config.yaml
d_mlp: 1024
init_std_qkv: 0.023
init_std_up: 0.023
warmup_steps: 546
schedule: "cos"
Each number is 128 + 24 x the weight over the matrix's rms, rounded and kept within 0 to 255. Layers, rows and columns count from 0. Numbers have three digits each.

# down: layer 2 MLP down (transposed), 1024x384, rms 0.0232, rows 473-503, columns 320-383
# gate: layer 2 MLP gate, 1024x384, rms 0.0286, rows 474-504, columns 320-383
# up: layer 2 MLP up, 1024x384, rms 0.0269, rows 474-504, columns 320-383
down473:153155147143151134121153093099101117114112133124094167134140122108133094168144120111137136147095090145105137118172180111084115136154100111161148134135136123140083108133117104150128108132142129
gate474:121087137163149167101109124104140160099148122157124126143153161096132160164124134129108123089112127129146085132103132194160161115145136087157139123107109113141122130147128130088114122142088139
up474:136132124138149148123114157099165155126153112117144158110182109091146092166144133137142145133088157069094101148136160143128114124149158120112155094114129122120125144106164095118097154131113117
down474:118123108127134096119100160095109166159113154110131133132144115082134130142108143156173158105135164109109133129162136140113080118160103152122125141127106144139133100149155139109101162145131148
gate475:132141149113124165150137103090137102106102117132158108138126175145090142140082116132074168106108179142119097137122112145099116092140130104135118112126131151133093074101163105125094148124187125
up475:166126103119119121105119111063135132127140100102136092127101111103170091129131125126124146159090141087145083145100088147108044172165106170106068145131185100134134154150151115150093112113130136
down475:114156149129120094177138083149104110103118138120132163152140122151133095148140137093119092139119110166123136164150155092127084122098133152157152128155137102101105127142130165094121084071103084
gate476:169153129130167117088131107141098102141117163156135119111157130125116141106136139121129147169110133160112105163145145126123122133123156096098114164137097146138113143139148128158147155145142161
up476:147154177147120133131148152153091116196157134181128128138180147138141100128123139139163125125114139140141115139136147098115137114158125134121144107105110205114139098144092140133151109118148137
down476:124092113137140161123092168115136162164176133122119106138142098108093131113081123116082105123095104131173094122168081130143131168135156149149122112122126104139112129113139115166076111113167110
gate477:116102156112157117151145067149121156114144188106135120105144119142137101128100124131111133097104116142116149095152118131169153137129158103107152164130119137108117143116154083121140121168169124
up477:105129070155105150071133160130133099114127084140116093130145160099134118110138117152124135145154104133112085113086097165155133126088085133134099147148123113184151138122177130151079157137114110
down477:151129132131159108164107149118121155096142130156150165104099113156153094101088118106149152132117089137154102112069102116131105092103172131104137113157137111066124127125098103127155134179137135
gate478:114126123128126164168150096137117147136138118117113156111141130124152146140133100116152089112140124116106134131104137195148120116124143136160116106168144125117101146157138126112129116153119192
up478:162091148131150119139140110115138099136206127115124183117118155123128122158136138135126159132139116114117134137166144143102127099116109125137138088109125137115109124140103129125081116187146153
down478:130098126154091158170149113142131132129173159143162126106138111129140097153132091116111164170144145117100147135165136111108111147125137123141131134139161126148131149092105132126072121189098126
gate479:165132132163154105125165122161124114106122107084111107116132183100124169144114099101118148130118152150164111124130116174128140144115127104153118127119116124132069164145122140134079135146115148
up479:112076113135129140150180109090142105088122096094165109137137121105162121165124131110085154115154082111113129083123136106105130132131126076131126149143136134122106139115184132110128142123154171
down479:174088097143117104132148113126130109128167128128193113103133150111124153150164128131101148109119122134139132080143147115129133169131153117178103111076152138125111141162154123123106119146117120
gate480:123079138113118095142113156120128134114159108114121142135123094125130153134138128166153117129153133113159106111185136162120159161157147141151137125161116093145105153078114129133110172101143139
up480:142127127140131135092081129175139100091100146099123141109145095143123139121106117132133139119119098150110111116137161114110111104161145099118134148125154137130128128138133118076127096174131133
down480:130146134123155125139113135115116137088180127138103155107164136096151124116068121134154159153148104144140092137164114109107149138112178133132160105123172106073149146134100110119164179150105155
gate481:126127120099115128147143120103153088141115182153123147133138157156149143131106135150157139183108157088151126111110071133141117129128128137114154134133116135167131114117159144077164124119130146
up481:111150109139133142143125128148141151142140124076141130109131118100147144152155103097122173136106105164104153133125152198107118110131117111196108113151083127120126102163158158128100116175106172
down481:134116137147115109070128175162105131156128105092180123141155133087137135135120115099175154151099155144138102157125113123160148132117135115115094114141104154120134124133166115150141104100122127
gate482:107127118143154150124104137132115141108130128157153111127182143150120098120125130134168111173116157103103146122120139136127113122126149111122145165174130141122073135119149134140088112145172135
up482:139125121163136136135120133147115098141114098160126148103134130115099144115067094154114120083116142109161126161145106073106127127145168105108095121097140108140148090075135132128162162079135170
down482:126165113108079131162096148112125180137124146131166115108142090114146133110154125131124120099127114125130117078140138127113177093131147124159145121169110136127153113179134112119126140139124143
gate483:143136184126112176156165185099163120118090124139106104177113142153139100132153102078135102137146123133156132122107131174122117106145115110157130144173159162157136135123099126103131102134098100
up483:147143102108138128117076130153150094107138186155124153099145097142144125115135139143132133097099163146101145105131096135135132141082118145156138072157117131117137110152118114129082177107127137
down483:132126155109117112129126118123128186114144118162122139149154150128135122114157164146095160116100109143141117110104097129112126149112096149085111155115134116124069177071110123116124126103135121
gate484:111097145133131131140078137077126106155157089130149184125131154114146104113129045157105099111105162145143122115151143136146147096131167115115140122102150115128135127126106126153085165157128136
up484:113114134094130123166144122157151127128200145162080126127113100119139100108125133121168122153123147122109162148168126176159056130191086120087174143156121131085117094148162138100120162150147144
down484:136118141135098128146139119123098079118115134135150137121114138140128164130196114111125120137139153146132106120161157142112149149101116178065101117099121129104168179133160132110137136119158129
gate485:130159140117155130117160104142151102125095156156125085088108102132104141171105079089151113141164118094137147119135126153131133149160118153103139127137115147162135111145117117138152084138127149
up485:127129139165112162104121085087156132095155132126141153131143133094130121124122154140102081124127143084107092126152128152125098156116176128108181166160088132099134108120179141162178134113114130
down485:126096139123138115101137156110094099118126178140119137153143067137117116154107112100126152153146125116170168123114142153152169110168071148148101118137122134119130125114117130144130115155101154
gate486:118186141116119127129109101140106123129114135133088110167100128132121174142135123155123116100152163146144111101105078135141119173131109118132126139111168149127121121138187094110117118160110126
up486:133121117110116142097181185111115115112115155118121113074163103132120122110114115143147123163144140143124165152149160109143126149158149141085079119138087102136117113105120142118152128131149153
down486:145145160129108142135174145122130091103136138096123125117142115120114126119091098148134084108127109121144146152165131157187123160120094121092055077136132141153110130130166129131172122157140150
gate487:190180110145150137130131092106139068146132128080130105128161128163123187149109118144106126127098129178165095103146099131114176138122116118170128100118134128166108166096155105132114112123134153
up487:096094113104143152168115166119131148113138175100116097105134160094109091116119145118147158158145111160180134084127099070070167099131084154126137116096157131165108104064125130157140126081162125
down487:082094145088111154122139141141123102139133131141150136116104140103134097141136125083117152144132111114174127161107117144118119131166120082109156094122091131174115117107115158190147107139152183
gate488:127127118124117121112145151122144145108129129146077154143126131109107134110130099144133080131142156154163133107139129138096158114151146127081094090102102100147172096118108165098147164107108057
up488:158148137172167124116161099118120126078170141105162133154089088168149152172108122132075131082149088152145151127155128181114158124107153151164139112099142119147184123155141151110159167140130098
down488:151127136099102124116132082095156156133159134112125144162086118156110118117125101104111151095171164166105133108135125134137101137110106124129128125098101145146101136097137124127180119166141144
gate489:123106123170148156121113142147103131159087093097132074135155137155161105129131140114129149146118153105110127102152135130133123125136097104116124102129135133103104121133121128101136109122099135
up489:136129112151092120128152098119155101117145167182142139153107131102126136144134124099131115154107167134136108105088105084156113148097192127174110150103098127116092135120127137123155136148132109
down489:108160146168106123147114101152102095108094128153102119085164146132175124115110114136116117109112125115120128153129135111121128119152130101140135119138159145081154127112141106127158114152148144
gate490:159086153115163118086167114097126110157153147129120078120109152132145164144140101082117113121142160137170125112139158094147140142128153127130131134148133121124118122138153102136115125104127110
up490:071107105137127144100125112142140100118143132107132119115137107137098139177156126134138110138124093118076164143088109147134107115159156109116124120151129116150069143139122161142141130130121108
down490:141119133132144126072150140096112120127144118140133124117128149097132132140152107121092147141114108101161127101137166085152131132126124110178119081101110138104148117140127112117126143147156132
gate491:114131121149133147133138118124148052136096139137113128132161146186134167155126109122136124156153100139111139096115174144131163126141074130107091135154121092179146106117117144136149098140121162
up491:143175143178151147141158137118103120138084162157137154118112121163122157106127119091116144151155101097123136109114134118165111102099142146070103128154115140132120153143116151129114087129110092
down491:117136141115102095151129193119126145105102112090174149135145109099111136141126121124123168109131139129144132152118125113101140170149134072144098121110133110130095158115154174154126134121162105
gate492:124106134091166131211121112123114105151149116053145081130147124108079119107115078106160146114105143155091176080135138123119147094127114169133106135175114102086108121087154081120147129092112150
up492:129123125137136161135103164167129118129119110141099153156139110112129144139158150129135113153107078153147100114119074111106130133130130136127171115085110101098067138161095104101154091103153146
down492:108095119143089141100121133121139129132118152094154116128159105068120115119134121137116108121122089113111163092135173166133136116126130165120101138133159120113146147109148103070132111125097142
gate493:138124124118129150145158139120185121153139168151137129141163149109123147104145101115125153164148157137138145089151147076117153137154148125117121124159106161135101127105125100105106106124141129
up493:096116138121136138101148132127144126117105128094103128103130145141159151128135141120118130132139111112120127133090085109101107151125159116148094122154111143161099084080134148134172190140151139
down493:168154157156160134137134115158126112141137150124136168113120164119139105131142101145162126139188132153094125115117090113118138127160131100133120138100190175104124142120114131119096137141130151
gate494:161110128124107115111135107145146129134117131097124112122151132128132134163122130159119139115095159119124142077118145134110082110123118116148112131112128112091131147093116118141120175125146181
up494:135135126135118136138099143139158132088154152107144174141120168139164120140140109134140117094122118161124106120161181151155153095118118130120115117129146092123126119135089134138153155154091158
down494:160093110121111100138122132140131154149135145092142136116140089120122102144169138158123159157107162133064143118150125117139105124131099127117091135131134118056083145134112133131118123085144141
gate495:111091179127121153121154092126142114195170127118122134145106102131118160127094108152137104143101083150171149158136086121163154136146172129133117109163118091138109144122119140144148129087099103
up495:152160159107135168162116126087124177134146096139114104074138162152125134124075110144150115100113151122103129104175128140173159078154117135119129150112090082135138123114124160129166087130113130
down495:146169118106171147101094133120133185130134126123102111144144169133136162162143141134113124137150135123136105109170094125145130126171140140212124102124125133098160142145057170187120128115101147
gate496:116109095132139096112141119103136113152170113130145130128141095125121152151106131145163118102124096180136143151093064130128132122110107128122148123114123103135148117114118112119129161114165098
up496:111119110082127111148106105114103097166139152123106117124153121131110143150147127130120109090073153128127151135143142157133141123136106089138120144131139163114120149135161139153106180105108132
down496:127158089131155137147133120154096166119130053125146093120123146125108158116111135120117149123167178146094102100100134091139118142134165140149125114145137157114121119107094115143167103146158146
gate497:110152114105115096104105170107122123082140097148099122167108160103146140155121124130125158139144122159177145124139109129106141148138137105127138089094176087138088125116104107154146149145136153
up497:155058115103178118129164130079080083155133114150123152154078148101098134127153140161085153154098087157138081117120155135109123155177130110117127134153080099111137170166052128116130178128103149
down497:149187136157088131133119156122119183106137120106150124144139162168157168135129129103153116128098129148120184158173108100126077195099141130149112137166156147102108091145123133081116129117130083
gate498:126164153145141166127154091145121080129139130073117164122122128148156128131135085143143109123122145066132109148177144141134143153156105111118097058146105134165137117120146121150126161128103116
up498:097107097168109118097090118162125107125118106157111107126166104149114144137114105113091119108127132145146118127121164109137119156089107118105114120144111145147178104166113135107109111139090105
down498:143119118108147151124136109163145106138137119129169134124109112126139117160151124138141104125090135066148131138141152162115157162151142104146147118108148064130107107124119137148079143129107112
gate499:104084129109137165139168095122112135148079138102116127130126099151103152125120129109116138105127116093116086092129157145142155155122114139153129147142100146134146127160103081122151116188155163
up499:110151095148080098158098153142140074109097114121129111156139122097124135151150129127114155131133119132162149135136164140156127122124125111176095120133141128108157133140158159147129141137137106
down499:149126128111144164179138135122080139128100111177125173116146158115143127107165121109186125111118140088151084167111112147145152151118094092110113119108175167128080147128112140109121114155144131
gate500:117122097127148157093123140118155091152136090127163106174089121167143118095157145155101120099142109148185088109099066173165149100122164121175144126130112135097116155072113105105078085118175134
up500:128117070127140114126110152129068153106073103160128119065152121121131139153147094159162154162117123111114101117154105090149085102166165164103135133150167102131126144175160137112141094122101143
down500:080137063149176124142069113113130130089114095127152118116104132094182105120154116122131107139139170121111151141144156125113141132116134145130100123158109187166132068098114165138151104102142146
gate501:095101128092125126145103134130126098145132088110136141156150140132159148113133136142125118126115144126119119148144104159151107118118116113138127164126147140124078162133158123146095118176099176
up501:135186124138086140105146118145074105107138150126119159088122095086106125173107109140142136112147105081139119171160118149115174096098137146136115141124095159097096159076136139095124100090117064
down501:103162114120151132138138105113106122126170142175143129104088128132125099135106117137079143059165104113173148111139121107134170110153158138111181102108167138107106170113113079139104146135108108
gate502:120092131117114107141145096122125132130125162123187103105153096099088125105108092157151109087169107141140158096116135141136118139140092137140123111127173141122119129138164112108119170115103150
up502:167131125167181159158125156113129181117142103087112139139171153121136136128137152145095097156128150094149088153133090110146163116148137152151144121125169155108126106172095099150136128121118134
down502:139077139100129158137094123128104147117179118128173137114143153121132123138110156185158097150142121143094111103151185103119154129109121124086167092097164126135108137116171093131113120111122133
gate503:077122178130127142191150164145144146142090104143128111125104118131136108109126140098133119125135140123105152144092124151127138094121110128135182179122118101173157120115129127149160096144125138
up503:130120097154136150158137148137141159161130134121119119169122134140149104168150126091146163101162138150129120169121129111144122126121144161158151118078135127146120146140138166148102155148126118
down503:108129164137112092132127122186172098121145109137110159122142163138169182173132091148109156103074148141106091134126175137128098144122142125095126117115114120185096092146160147069091128107142122
gate504:130108130153116104129110118125123112193106097136084145126101077130131102110139144151087163103114130120158124146129070105146082124093146172136089114134120148144115121099133143188094153132122166
up504:092159160120110141152107136132123117151161182088085114175117119093125129142123125157138132121138147138138095086108131158147100104150128149123145106141101132155084115123107106110110138145162120